Weights of a small GPT-style language model, trained from scratch on English Wikipedia: 4.05M parameters, untied embeddings.
Each number is 128 + 24 x the weight over its row's rms, rounded and kept within 0 to 255. Layers, rows and columns count from 0. Numbers have three digits each. The size before them is the row's rms in percent of the matrix's.

# layer 14 MLP gate, 320x128, rms 0.167, rows 220-256, columns 0-127
097:115124123108144159120105153087129099130116106164127143138132134102141164116087134078120165181162145113136154131124123080137134120143125122130134145119096100116104095144191114121090114082133104121139156158146180121181089151141094134097142142140123135067129144116107112128102110132172161118116100140172131150138154115121098126104163101130171129164151151147141128124115111113105145108155
107:109146147126143132130129084131123189154148117118146152131114143120155095128159105082134126172157177124175151106147108122144118085102097161142109122132075133101159087114123167110164094142108120147150134115154167108181140135139138147128118138139136139094147125162147135131139104140163143110174167121155153136153137128137122109170130104133124111106145170150117124081132141097083161122106
100:131090156112116065136122154112117124135113145129160131169148098110136132128164157149167088112101133095149159155110132096131136147146177135097145087119107169151172180121125163102140110118080149134146117119157110132078146109144146121147159119135123136147088117110108141102161113099118094116185142123178117106120151113099134137158112123109127148118119141167145109135134111112175112146148
112:145161150111169144111156177129163087079127151095106124114127133155207148146138108120071132112131121129137131130108103131169118077105158132147132144171152103112117142155165125145167135166142155172120130135144122127101118113134102134139106112164139111165104159137099169123181136151161102106134140124135139129119109100105128130125154145119131123086128133126121127090085114107156113096126
103:138121050171112167100093126148114114127113157133126113119137173122139137147208126120141112120136141132155143111108159127167144105144150145133156143111153122155145167109129173098124133156101114124104126141120165138140110133155125114145184176086140146123075112126111157111176148145130124112157139140154121092115133134128099139140138088148165143122172109097123138129092120111154120105125
100:141139107164117137116114138149143121180108146140151128160081156121131154132117114125124153096163135072125104125125117133132110118112127165142100136156152111125149134120138164137100130133138117141165113076073099124105148108162132111111105101094078132179154164115093149163122108122180143109103133118098144154085193099127085118108108118115133150139109142134118172129107112138120089112109
094:126168128110147144131155125124086108135107147146092142163138101110133127143128108106080177124139140126079104131131076112106129124112169094143156158176116114127131117118149135139155142172096160133104163169119143157139102119143095140112090117165149100116138129134176126148135100100149150134137113142145148096147139104119075121079079106143117134126143129139110103097121101134129162152186
098:106097094142086141111120173134152160108128095094157096113086076087125106148125146157147109110159113115133124138100121112127134140147134136086065084136129112128165106068136115116122125138106129121089138169089143088120142120143093127151120110153141131101074123117148132122150119153156105110098137109131123132127157143131139120090112123156108159105189160095136104160137136133111098131124
105:096082131131138110149090077128137126163134098140127101131114094111063138139104114115164134139124141137111124126113132113129113107117163177122108127133110145177098156103127151122136111104119070110147118099121136102188078140101117183104162128097132114139136142121110149152156149087108125147157136142145099106155145138153135109157140104101103143103132143169144139153128129085105144081156
102:117156125180149114126164129105113168084132138106172133141151148122133132155115129098112138127114162095149163136138128113176136121100146126165111047147136138097146135126161113121153151130139147167120148159122047145116109138117135120090169120138128133132105149110101133137125103149127216116091131124127132161138102105140117120147122134107111143173107102139139117161143114112133120145102
101:105115175096167140157116124153152143143150096121195098140130119106116132099118140118128099105100116114104133138133141155140152141128103104140097132168169141105120122109126093125109165142123148099216140130158144102156063161121132138163152137127127145135121118141156150129103129135116133115139116118118141146156142114166111131093152130109092123073134157180095119129159156163140113106148
106:078126158131137116165084142133131128198113143108110121110114132096123123132095106115093106116139093110149126058102113126124112125137160125181166095130135122142105114141133169122147147098112144100134094097148140151122119112120096134160124166147126140151095146097104146123145131157134129139127132189124108155142087109158160135138118164105126138137096174087109097101085128131100135100114
093:114096105140150141093103136115138117130157179144144138131102141138085099120150106126145105081173164130130133121146155099122100163114122144147122113095130103096152124105128100077131094127096115165089103138128143136145119092176127135108143137117111086180158099180149107110093159163132110136136129120086101159142100114102154110089126120127155097121101161117156103142110119146163148147121
105:157135140104134105109111143134042137135164098118128122144135138112105135093089122122146152154094134148155109150137109096123139145132188160124145116097114146148101130103141148098116114127119148111106140103117188123113084097182138164131119114131127123124181131126136113097148125141138113094141117146141117169111115131149139146086126084120065134092096122148133170117125151126132154133181
098:122154139145127151153146118179102153174165079107131132101059134117140128127122132180166105150124098147129092133118135105108170090114137124129101131107152158130162136128157111140106160154147086093158124105112120134105116112146109159128143070131111134142111142132117149095158112135098131115163175161148138115106098147094176161154128122133145122095151165115118138109109121143149093109112
096:124094143156150173144117128117129099112110154116085131127126093130180168188159086150097153153172156092119140107151134128104149109083136111175163161120128134143179094110160145125146094137171111140134098134144099145146119154154092112155131143112125148120101103106126131099144157131112145130112133173138110149139124140157130149103090101126170146167105142100159136115138120146119139129109
095:116153109139149125140149109149143164153132139137136121067148139105119105130138085125103150156085164105101077112134158110142178129160150138122146136209170107160102105094133114167113121116112101124124159147092126151117115161164140130146140090125095155111123102115120128127115142129123086141117123112104141110110150141145133111162135160168120136059122117124132121137134131148147069132147
103:151119123152152117117122148112118168126111109108132124091125124136089153114159124121092145134188125153136161127168088115075157132136173076138107165116160156129140129078151125136132111099129118156144120135131165133168098106168142147165117104158120089151146111155134126143111137144174154133160122107103104140136135128101165131150112144099146121091112087147152119151103079106091129091145
097:115093134124143088114131116126096156156144098116134112093082141088146128166098094109146125160085108124126146105116156105124110132112176108102117137118184103127141180119139150121145131148113124153126101092140120136159116121132128120138121118126116099128112150152165162146124099137154106144116161042101152162151105105110149119112133171153094127161148089112139131178125096162129106131111
096:117145113115081162157119109122115099153165116142169142091081137115107129097140112154119061111108160119138106124088148152126121122142119102117105081141144114173114112108118149149148132137119146128108135131153122143142141120117181112072156142128138157136121136131103109137107118145131169120090111129085177114146159178115084098121150151111140183113132156118133123145160162100088137128116
100:091092084135180128133095123155126129142119091155163155129129134139147148086119164129154154167126162138122185103108153116148107153149118135116120140134171103152160146087143122137121131124121147128129140127121159150171174144116137148136118147125091117113125121131126144134100097194141107141145125083133138138134094160094144139138145100165137177114131129168145070136128081148147136148086
095:124129204159169137131105145079095116172140159126141130089144133139089130126095107107141098124194123195162141109142147134125124094145121108115119151137145139133123133119104133111133071127153113117139122148168133126144114146098116170134176105154115110121148102118109121162132133138148113113159139099102124102128110092130117163145095130111165177127087101147131147165108118111108131150132
119:141104161139117122105087170139139119118137167117138081124090092125115115159145125111080122114139124146140156118151108142177133109118102177116132133131114110150126124127102158110102132107127140109147134154110120127137135138150105163107107090125081103166147184118125132130130126138164088149086124109140165122102107142120066136140152116154118146157103115109119098173089166175117088138083
094:138129125099139123130119102132140152104141094130122112111089130145103161131133143105107043140138120137142150159077166127158106141160091123126135145136093082131103128155096118087117144139173147132100133120132182127107089131127111122114165118134120137068124103082180138180109145132127128104102139112134114098125170133145125135103124156131127075115128103111104130116163107084107140108131
090:087129086143123156153134105182145153136090101160139133142151127114081133094086105116100085117132131154094125116090143170098143127152113159140134098134134166128142101113187161119107139111096121116131097122103124097113106094105120119149112155108133120134123126084162079188146156131136131150117139136169133130085124117138124128095111129147148134142144171150136090091115141104150112099133
111:110114129131104108120121103122106115117148117148123119124156146099144119136129145120116108156120136150110137164134117133108157093189142120115122077131110149123132119107159133101158090133097142152126140130171114119109057136169087094122150112115134122158122145083097114117165095122145184194103137097096124129148107155117179137132118172119130123138098112119152111162135071170149147117138
094:110094122117159133135079135111148142106093136201128118113177129122126093096120147131140120125131124106135076120136099121094073150093106100082113093155105121146079142119109095118144126109119140138137125116138174145125105137136102118135104134138173105122125158108109117124135146165152107129115145152092103137113136118178155137126079136082087125198138118099123137167133136141131131125118
101:088146127115144149131132133136116113124162163098141154121141150137146088108103093110133135144102142094139171151102161117121169171077145121129130118082125093095174146105104121161156117137107119139146104163154082109092119151122143116123156168112178092150135130151182150097114146206138150125103132112109154128107111119093134093089128132106115141108131139124109136113130101142112126122114
101:134170128131124108131141092126148160121156167110139125159142138086115113138111132135140144103120133108131145149042151086183124125146156123123115111131080162148142139140140137100158101156133147127127110125126164110161096123168072077111115101154153150124169107129104165118157117147119154100097115139105111085107128153109118126143149127116104126142153083144105100141107159129158140113167
092:114131111105136125104100118139168169125147121144141119102160164146123134103118124155144103110115133147143123142168151129091068131102136145155114125136153119143135168139115124121161139095114129122087100128093108133126176145129157180143112135177139170143114187073147147123111142127132099111115171134132135081106134122089117139132123115161119123090076134155110170104095134175135168129117
093:118139106132145145104175166131174132107135102117114160129130130127136151136186172119162066130112139120155148090116130144143124127134159092116083108084138124075151130147144124139100125110143105127123167089155142124117105115159090120131139121113150110133116164093113135125160121121105119180151142190130082102128098134177099161153157115124113116133128128132136125107135162171115100138100
099:105106117071113155113135154195137139120147111119113117121144165121142122106113078107140119083089106106102122154132150142099125093134130114111126107140125106100134144130094161117127129153110123151160164137134127134126117134109121118131107110158101122113123096141140081097129154041110120158140113132105132071115149151138060129146130141108134122100157144163116057157121126117120145130144
101:138136137145156131140148127224119119123154107130113136154126122078152112135063135116076101110117113102147111112122156145158110132133139137137119163155122116085099135136145149128132153133125184097191134110134114081107111131140155144147186132113129126133114128110153146135126110111137133167162109148182170100118125180106112118116124148112146144138104105133130130164125148111106100131114
094:128064118112127110086122119130187119148109120126127112145161103119132168123145150159158074127151154099114141140161134111161143149149130110137122154165079120121136151121161134142113111124125168150129157184133139127097145099118087143149121138140135112122130101152109127122118160175092110098155111111138117158122124112098120078134133135101160110189141150138135069165117146131112164107111
107:104153131118153122149134100140140164113105127104202137167144124139079159084142101114164170114122128110127126131140120184144126125106117150116118120147133091118165119154141094151098096133116152185097089089132120113125175139153111093123146135129111098138151102157099148132160087095105124110116098143121119144165097121147131145156178125125162116118120108091138147140167135134126102133102
096:090136157127128188123087157125163117139113094105113104127086108142114117090146121157125151116156150172108154112176141100134110117181125112183115076142144166162122123110101156162135106157143158113164148109082122184108110104112104144133120133095134172139105172129113130104126136115137134128142129126122107106115082124112143138138123158094133135116109142175132123125143107125102164144136
105:126125134141132105105041118138128117125154116083129111147058139141107162117111116122088150145117152136076086123118143118139143122111119118155147111129154121128135148096194149134120129107129145120150126131104164182175157132117115162104081106098128155132131157123121152190094124116115167092100136144124112112143136100143120125122126114151140102117143129126094177125082129122137136142131
# layer 14 MLP up, 320x128, rms 0.156, rows 220-255, columns 0-127
099:156132157137131096102091128090183114114142090156095135133070128106096128104105138130119102112164154105162091123118112203122182149130130161150137113130102110127099105107135153104137108120084143122167115108113116137116130162123138123155193098125146116121182102104163146104115135124131170139097150159119147136126087133149135128103132158132090140137112119113140137126104125115143136164129
123:129145154103113084108119139157135077086136120152123139144146168144131134170160169147146124111117123146126081151144166106124089162165157130143143137121124155119094125130088117120092162142170117154094109171131082131096146103096133155126114143153115112131124133119117083120161137102107166121098126122118107098134134180120130141140142127156138120106119086091126141168141101165121086174148
103:111125124145165109177121128148115121179114140138136154135134114110118156110120121094169117121158119145113125106168127116120118108160132093098113153186138102132178135147153117156142121183108138128174170107157110132157135120149174134107095117158148105113119137153078124158129109126104130107151143083156115126137121144158071135097093155099136096137120145111163098154144131096173125126102
104:163143147119120130093192148089130117119101130106102158140092129139131153116129113138125096100149141138117103105131145138183150085143139085113074169161133164109143107146104110128083153146109107150135102134154090144143110140123099084148112113155113121128140145084152157101149139122112138109175126151120102142133150139145141143145116150105134119172108111175089131114158092105163102148156
102:133075162151127072093106151128179157127102133109150094125146101127116146117112148131175111079102138099104137112175146183118142147089118085114117101140119141119140108121153095104142104130103134110094158145113151099171172112158099153117100171128159150157131134104135116124115089075117110131109137139108136123115094133129137122147122139131097173115105113127105160154140111121151123140119
106:167130114132155144148145159131112093128113080131123138117136108168164147156088170153099143130165152165158121116107141146108110138149082128155109126135092135148133148075147128104109155115131105127129137156157133124140130147123136094137170108114114119120156163092108152120137100153138141130173144172171166145138158147179151111186104084162146138150096096119167126138159120128128145128131
100:143144152150146126139138131088100100158169138113112138113124156140120101126161156106121110094134114130184117116128130104131111138117152153138152084182130133123120098152147124115069130113135107123102149137151141101119124172085112109124141177084156125128146122171133099149124124110129110174151167137121131119132113117136116107188138125161106142174137113148113126214137110110087104140144
104:139125099144139124130126122105121135126071104122104126122149116133150173153141155118115120157118146096115115117093099126150125073151114159095137159143107107107147179142087122143131134141136145092119110138141180145171093115136110126126129158097055160127091143150158143119110111145152147162119111086116107161113121159137123123109132115126153105124102153114129114133127195141170162166084
103:105141119138112115114158152169112136129116132131144105105136110136105137109155122145145077105128130196136127152103113139181141170137116125093158141139125147115145168123114116104137119130163175137117126178142146100081157101163121084114106123148125105159144077171080140131136126122166110117097115145160108168090156153140139121111146145114176169073138144136121123162128145151133120122127
093:102137089091103158121138166137141095124156115088159126152084178169183099134134132119139105168131124102164120135141125115134159112116099097102132107161069163109132164127122086166119138128160146135129138135135140158121142118164164111160107124190169135119161134170087105159122131143136155155116098124131128137125132134099090121172134157143140150099110124117125123138116139121129157149143
096:143149105170125107141146156071147116114147175135099120091113164149128152151113162141151181124126155093157115167126116119107083135130117146101106136155136119084125111121109144084154102102132157143104119132172140128071133118152140107133123145133107177138102139124127125121179102138099140102181110163122124101082122137126114131124116120178123095146128080134158138130112102117109139163128
104:108162116126105154152154106127166135145134120158133106093151143153116163154121128157121138155146146112108114120131135123174136148179133124124166075106112131115077136097084120095132203115074124130116149080117115082161146136165139119172126123124087101119153138141143082125109070121111125082109142128109118128128145124133105143169139155119133113116121122129151108132117132149129158172126
097:120112145110142061158085117120125099118151126113126115139136165170150149147089113123126143145148124134142163091119076122115149138142133189137135112171109117176086138152134112100121118154136145156143160143168092112168114115149103098141115141109093111137124134112086140179143139097131125161117130130132120103091145178110164109141149152142113150089113112138118143175137113128092107157118
102:121132124119122150105176126153092136138122139122101113108112092102084116096141148177142159078147124141162060134157092083164129157148114126146126110121133149154193122138117116139105154121120156146125113098124101139116161085121115121122145134133155155103117167098124153161132137146137142144141167123111150122080081125151115104133145132108116073145116077129143124097099098127116153123142
101:142123183071159128093107173172128141106133108146102113157150117133107098164111108114085159122105135093125084078157130099140145141134107140144137170132112158095094091132113123130098115137166092128151095112101112111151106140099162123141145154156122120121107135124143144141137169119186108111170159130119100141143134124119155112163091123145172148101133126119134133140108127131095157141157
102:148108100091137104144116135118135119114089095121115131144095104133129126170149154152101119109187093117148121136119145128140204119129131129109181130144130133111118044121165113107144113124145086122100126128111114135146130138154126136128164133128138135139120153141109182115138123125119135114094123123091073184152143109097164099113102176138122102137162139104168118151108138154112096112130
094:179133145125114151118144099101127115132133168151105122154117202101114146134133166081138169100152173130105162147094128083142127162118127130099138119108141158102130103131127112129121076170133143117116131117149121158086156161156149114134119129119133073155122136130131121123155138109146166138148107172117086097106152155123164142088103157113128111155104099110147172162125145134116111126128
100:101074166114118141131149125104104117121117127098178160112113120121158162127130126120125166122138157181134137130135125120101122104137101162144144144150130118100153108124144139131108095146125127105129133177119151129080110119097111086088121131104128117116136109133136131144092128112124165164142084115110111076154131111141140144144166085126165118085161090154119142080138076167129097118072
106:188115118108122091142126117117106085136141151113130177123106151100144097116138125138106158115107141110115169143115142131124124143111092105127133086109168119146076079121142106128153127144089102127072136130150115130129132178118111113137131142147143131146126116150138178134151118151146155115144136112153124098115170137159109065131131090149118137183110098136174158144146130126181107088125
098:129113167138114127171129097118143112127118144111120118175106105138124073131095171078112124144177152132112140112113150156116174125085125151138150109181136137110122089129114109117146127106129080126134122130098092079131115137137148137112109087165163139120107135133112123111161107105115087145150130133152100085083146107130164126128118115091109085103156129091118160127173094102144129107134
101:119115111156101155137077119154145144121111129146116130145141090113120132107119150167142143131138125172148105076104153109156137148091149141126153145132136085142134115116078097142147115183143167192070102087110154104138161114110138128134087165115121124142105152134133097124128141178114121131147107086110135195085112126121127160122137103104128145133111115140110150131116132116132167145149
092:114107133136124116158143129161114113116107150150132130117130130171167102111139164112118102142161111108098139122149123119144130147049128161088128106109115115126128124151117130088111107111108097117126117137133068127141155144160131115187081143100137097117156126132132144103138141150106147161106138043139087136139064130115121091120174161128128132135120099143142132120099168154147126127151
111:103111112122136144145103147116096157133127118194168099066092118169146123131124146157132104107132139155168105144143126140107128085136090153098114162087107144122156164104129120178110123153131104147137118132148121168114126191136114099150137141147134097146085110122158172127104134156121134137150117095112133121115186133104123117134151155144161146119131106135179107123094121131153137098114
089:134110080144116125142094107164143107129126135146159182161140123085107125129079123090114117099083132114119159120111137166151147170080132144127094127149119131122123113122145087145167123141118137132193151117123114129116119167078121153152105117058122133146083143139144142126130110117111135138149122113137134106137157160134120152110073172149170143144119123090138145102145130101133098151120
094:104129128154095119168150118105126106087137135115096153170110132128153099167151119103195159122169098118074127184136106154105153095129162154143154128126121153122147124117138169146151120127084140160115144135127133131107146109109127144117120165161093151131148115134113130110123119084119088118137131151065119144111132152130129117120127102114140138133115133051097127153105141081097116115122
109:102132165118071127121122122117152134128103090145123122126097148161134124133125136127127113110149144158136120065116157084162142120119080101093115135117088154157093137140082124123106111126119098114125164127123093133152089146103101189130089100130113135068159103108118092117124159097146168131121106172141109152106117078134122119136103105118125139148101158123129120120143176113117169129143
096:143149108099126127175125126119186146130132124140143107099096143143118106124109128107130098115120141162127148114126141148070105140153113155093107087113119141156098120088112121117188108143113124142149129156176073117129136126102111136109113136149112119140142118123133149142145125138090170134116099135093149121135098128149153075147170164179122117152078129136147150154167135181164156132100
094:131132151065128125129133146111128141109090154078163122194122160123140141087137142127149175110098110113164123123096120162109113178094087134103126103098171155104121118149131146146119133113106155158125167105170153153159145125146084123100152129120135121120107143142186149122153118093104155106114136098129118119112117152154126091139083114121124142154138120117116155142161104149157123154117
102:133112084162129170169106131136102093121124139145109100144109102149163117140137114148154105136135128148124127145166127131055110154135189107122153099115134093141157143157133082171157156107112127145135131155136117124105087113150138127133159124075148090148127113133117134072098113109107131156098124166152126135123119141098108163126151152081092163121153131107153159137126176123123110127137
097:133146157144129141135121127125166114131166121161111120078150136124103102139172121147123111091094105150119126126101120097139118116116122128115117113085110158123152130124115153111117128180121124145124088095100132135118127139133083160083125163127155138167125112105111175147158097100125103161111081131151157110138172100115094107157071126157129129113106097155090155070092141136111083129118
097:087098152140162142163104134142106125131146117144128162115150166072107156152157114120113077147162118119115102095139126142128129132069133109122149147157165090141096120084112143137134120122141084122064159108135117112118106164127172139120146108139148132154144143105132149083154113088143131121131122171146115153167113167128111100153150123151131153159115160099179130128141122154144116104121
097:138115115121072110112127166152101112091087112111109110093125098111121143111126116138141139111146171076087124156122084125149097108092110126130160146152134130139160095095089118139146068074123151097129144117132161146168122132137110101135116160105118139117147109141133115161177130117100142133144134115114104108107103154119110082068128124167113099130122124148141095085098121138130116101118
102:169086137128069100137130150127119140092118111087125154084101156156096132102117126126101115130188125106150113130128105141131133119130100145173153158133129149114122107141127140111092118146129126131068099113151116144124144127116164126152154125163134088072103141119120101197192123118144112139118140111140167157151102160150109122129106126104122125135119108141117143110115111167103177108151
093:163105138150125121109155095163139105163149100109153103115103142079127121133154110114165110136079153115112185126136100132132098176116136131123089148094112108156131129090117123153100132120127092096155146129126166154099129120078120098111159168114122138111143173116126105152094111160114123156098128125089117118100110142123127111127114161122105097142157144053143144130132112137113126099171
101:118128123099148161120145193145140117108149103152118125145081120180158149120111164106127118121157131139112154143123154065115110136152111130117149073122141166121164121118129100131126153096153169150141102117158124119123124150122110125123154109128117148096107111176078093111094086130168152108110060114129130140138136088112107097092149113131117108130118110129114151138147109121173144107100
096:118141139101099156162134142134145127138119149161126071116145134157121150119146108144113122132099093134113091146142163103127157117168154151103125122111075154106151106102117132123122120130137139116128078083159138119131178149102071135107089167099147177118196104174125134114128127088104133105090134165155141124125117148154130151091109129164150124127092099114141155137104141128117138148119
# layer 14 MLP down (transposed), 320x128, rms 0.175, rows 220-255, columns 0-127
092:161123134125142127142136117100103153148138122139116157136107138150121117119096148103104112153098114152127166123146139126128122112128114129141081128178115120098147120127175133143157099121149093141113122111115124109162134163116119094140122078115107119114067074109101125175146123160129130074180104150126122128137131128094153110081078128112119140161157192103102131147178091136108106110115
107:100161149134108124123132135167139135115127124152159104143174135160093152110151111169115121104119151128079109154106162110138088130127160137093189152089155143170116129139121095096091153132105148122116153133169112167084152104111127145107118130120131135102127150086130090106167166143096102155087125092132055120112109134129125133121142138147155132130152126121142132170105121104114114118139
104:094148132117140106124122108092148143106099112129121097098106157092150154149133112181141162121102143105109092121139158152154100082080141144138086113124130171120121138088113124146095117089116122130121163168118085135106186161121071129132145090124132124170115132162103105160148122110138151134127129127092127102144161126146151125155128097135122123113144090131105141099090140160122105138179
104:157101117108131125135156140160134096136099166093127138130120127082104146119101069150113173127137091135119110081151163133141147127158140105147147155112125168119121112113082124084151146142098091125163105145095120129145131152112118134162076131143134101116122126156137082106126149095116088138086108077086148121133122120120105108116109134099144093146101194146137133142134144133165124122148
099:117126153117126096125132130164135131121096156168122121180164098116154168076138129117159106100141150120162146158178130147143163142142123146121160120095113087140113164141127158123165112097113151115092152137131144122147110136104111164119087152157135180107144149157138131151129151111157154139151154103098143121129131165120128108091110120150151121142133138132183147176088109104147153178138
103:132117137115102128128136116133125117123164109116114139152169083147147148065166169151176135129115076137144107157131106135139086176186139121121128139117109121098113111083134152123164138118130148122153158091136133155163140146090135116121174110092141161154095125168131129140125152134132138098101162157112136158154119182131153135119168082111131119098129131115108095135105135145116169146120
094:130132158124106099131085171125180115121128163124135154093180099100118134111100104125109135114133128136079099129098157115134125130119125117142148139097150127138099101100110116118159092082129121094151128187132136121114114120119105065120089098131156134137151124103144111089116121118140110130159106140160115082130123155157132182134165106122144158098099102143116131134066123130159147131086
100:110163137098112161135128129133135110126151091109116124099102095096144108103154142129118098106104161123147103140164125109132154093114141130141137108100097094128165109121121112128111118145143143064115152181127088151138135155101089117133107135113143111064145128134110151132142135167074112158104114098090161120113149172097103101077102135114113135102146131117162144123160118096165106108099
102:112118129075113116151167144198158127132100093105123136136081120125126121155113095122130131151083131128091107148156158153158107106100129114135134080174140093153112153087147146135084127133125153138111159118119126090110135087160082133150107116122103139160150136098145137138136146121129123114149167117147137120104071122106083095165088144113116124123151144112114148117149143081142149136130
100:132137100148169138113121170106094131156139142173148150156153111104152141096162142105091109130122202074156120142168132074141116130080105151107083142145144121129121129108148154160137109104129107166129145141126083146102137107096139134147157142112141171089135152150108108106114104082140114137106146119121132128119120122136175104177146116133112121119097125146151108103135101100124150129145
101:114111101156130115083092105150123143136096081152100101148141158174155113140154115156111147159138119153131136174111144117126114152130118141136144137122121116164110107118083118158121115084113139179161157166154167124121127106127105087151127107125098103116137149159149131113083080092133115141121102134138167089118130130123127125123075144123104113129107114083127128147122097060129138085110
105:106139171097133135149110122177121119129086106084112142086104132137086105116124133160105110148144086142107168086121089161126134130118144153105164152110153100142132171142127097104130123115122137141152170127182138112145137148099153130120132098140137104128146080150124131147147128156134089176182112108131137107132175173183131140136110134175107114149121106125138142149130150150122126116162
102:142143131142132111136078146121080106146144149136184174131127166105166122119118141108108089136176134156142146162092098097136111120142108143123108168149175116100129131105176136123128124105102138130079117124088161115142118088112127135107155078150112090166120140156150106098144137153107147142094120114162109123167146131127153130140133144125147096168108137138117148118119131191123115147090
104:136106110125155126179100123117138089118123133100180132129116152152189160068117117141100113126110134103101140091111124130138114142114148133111130166151089125093092111189106116117123136147137119100130126149177145140097118106123146135170140133118138077114116144103133154141146137138111127148156105143083168131103116128124116170138195112155155164154089134146118116092144159128146145131117
107:111088142118186128132124126136124175141082155155129113127143180142153135105106152135138144129097169120128118110131137139127131151143128098123163134180114099100128120173120158099115133100164147100136145096060055126127086140133123126128171130162115079157133134155141115107110142095150101121126122158078121112123118083081120128106126140117136136134154161118126137149125121114102149159124
097:118128148115144101124140168106118093134124140121099151115101157148133111112177132142123084117154143144187085123163153144167172142155118076147149098176169149116129069119146123170133138140121141143140174136149127132104140169105100128101115140138135142139070102146095116147146112140117147139120106092131151127131161137139076132173134153136136118136134131125173091149164117147103123127112
098:146139108141096101135110133110131099113138117120119088131069143140148141071112120122088166143152096112139103125134132122183059120136117110127117151122091191163135140117115167066143136131145139124145123110110159119131069109162157167109126091146119157145135129121124124147100153141129084137143110124131110129141164167097152123128108141112155107119150118126134144081084126126153124126092
098:128170133142144140171178127123127155147185125154068098147136113141091114124129125080122109108103146085140130151139135178164156126091145165080129101155126104132121134138151138102149120123094115138127165152120078131111160138098137137127164162101118167134154143128127163108104117144086104123120127140113114134154113085109086157112092128135093136150143145137126112118116125126155185113129
103:140175145108102085131129155101095163109140092130102103108143127134102129127083127146105117100127112117130127089142154151148149153116147112075174131094102109104118200127103142135079127092131142103174140146142128149079152123130152165112151121080106139122149143125153112150149150146127101125138197107116128167129119124121142126112106108121159136107075132108144129129123151148096135125156
098:103120122144145110091131153114151105086116127138054153137173150134095111121126118113132159116117118153108086100136125140130142148162141159127165151160140125123170155161135119133161119130127121134092135149148124119114148090108108137131140123148075157151101108154153147130133070158108109155157093158127135143103104135124112143171170110131150108123124073109123173107143078126170098118119
099:110104071086108137127144137166133096145126064175157142138125103126146141136115131108138106129114130138102143178127091162148102126128113149116130114111172078122157114149136115162095111125132154075093159121151109108123108155111145114144069102113141170108062141138106156141099118162129114089115125103145115137104149171137151079107134155124156120114111143109141137129121118103125126122124
096:108129145115125124112144075119144157158148142123122099094056170100104130115132100147152158117131161119173136111109092125141127091127105146156120152130130139164139118128130115123169079102105095135101155141137129174127125139144125176133168135140111149098140109107122111141177129169133128085157147125145154098119134147150122135160083149156152131123111114106145181148130104127106069155116
111:130140074116131167109180125111136134156157103156148109096154145133155181148113158143115129106143119149125130121122156090092107129105090126165146108118147086125086146115105135127110136128091121109105127127128112059130105114127157119093107104126197132142108102130126147157148148149148110102138174149130124141156145134159126117114136153142119146130149070118178150127142160087164145143113
095:115109097119126114116115161135143118096139101125145137167113128151150153148142100123096106150129113107092127145133150096125093130101088159122145171120100146169139120101110119073134113143132153117112143083152187113100116174134106107127160122088130155124126160128135132105148166140119109142103120127078133142097169123118125102140079091173147081159081129139111114173136162107131116150146
100:168118115153055110165121123139152109105148120128120101096142117121105120108099107126113133113179156139103110158175116115148132094131142111127124068097109104131127120137126125148135123156109122118151137154138133067121137159085092130115152131139131083158125116154140133131092154114102111137156133172141085099151175174120128111095123176159123109123156154128123140078110104118152111154129
105:112147137108108115130136133145170103133148167084092136129122118127112112138130122108158161153090089108142097104081156145112157149150126089096134132146135088121149112105155126131156133188129078109144170108102122099089140146113158148151104145151072121150148124118138140085157105116083125167134145100114119108133118134084102131140126157129145169115115069144155145151140156138103136122142
096:123083113158139136153120121160114128113090147121115106131161100133090115086141106118129132162116112114138130147128136119216176120112127057144119150156093129064132170134123147131142136122169136151111155152097140091129171133154162149128116119103112174137136090150126157115097126128097132113138105084121102121130132130152136144107094091104102130116149102111138130141120178129153138140127
100:156162103118113157140135111084121117151111144159132176147143161107130154165109158128106124138116152184124108112092094141132129159092124080139083117124103098136141144130085126102140143117147111092114090128140127126099108102117132129113059116118155115134135151136122112128115106162132059117081138105110122109129121166124140169153146094115098122096128148107155176138104158107102153115125
102:175091123131112145122106143132151088164140131156108117136157141150098109083110111118107110140108106097135135103106140104134145121142162122114123161139149115132093124153114148121125091152144120104145098141130105064117154096117093114142123135177130141195122121140123151131162135128154110079156169119125126100098116127181147174158141158140139118104117156153140140125113142176174170118090
097:137135151139127087145106147116117085098151185123091143153141154122139160116175133083096114085118113149157170178111136126142125101155137128128102120126098139152087121132076132161141133148168087138139128152133105110112085152138137160109098140172125137086122124134142119128178108141136143142143121120112106137141111155105114143122108153108138112119183067094151129166107158111125105131140
094:142149102168159131107128105110153101075134146146104129118114141124164133122123133124130134162118140134113125120129159075104125123119132108122100152136080158111113125104141088093088115114123160132143134119147107074117148112166174150132151118116094071092147119070068109091149122170122125107131163118135180102135080129117140149140120094097152136147112142113137104124140124132137152102168
099:151109116148141187119118161092107184114117108128183139148107162091090126141106130119141112138117136156171113122096119148117178137128126101129105164140134110112166111116134152075139146152135199143127160156165159112125114144107109139130143123117155172126141137119145167143101109095142153121175137153161139111158153110090147120136125132128118148132101142149129076122115141117165110152154
107:085131138155083124074120138127142113133099152166132133115136123120134145168131118147127140126124152173106092126103123163134095079169091126182139143109121102166115143157130155132165147157105148141124149091145115139131137137115116097107117104130160118133153119143103116147135154181103136147149113104142110131109187115087083073138156149093150119132121121158158145127115150097115106151082
092:170112142132120090130108172174157149102153117133174105128134127135152110181134146113101116106093156104135124130132147159155151161119098105174170127141080150116144159140121109134119130142141137134100095098121100113157135094100151108124111102130152129098120090086137140063065151113103096140167122138163151142119117127141138106140107108108093149098144141136089116115125112131134157116101
103:126101117107120131137152132126145095172096121146121138143137124129140128159113135116106093130140154136093154111133142144109119169156164127091135127141113096150141137142136155087113142098078132159135149127145153138109150138156090161131087136117124179169179142151159152113062142148155134108101134169128141089081141152124090096125139113134102099172100131144172146133151166127117111139171
099:138095166109108130135128111117122172105107107139072143173120160140094089137101143129148138175149113138094102127096113159121146119099132169116116129135160110128111157120168132143164122173115097088133104099131132142131136100102137129097127158084118099116148089135135116107147096110160139154134088083133164081116093143128080108170113118120139153168092138124139120131148149148127124091113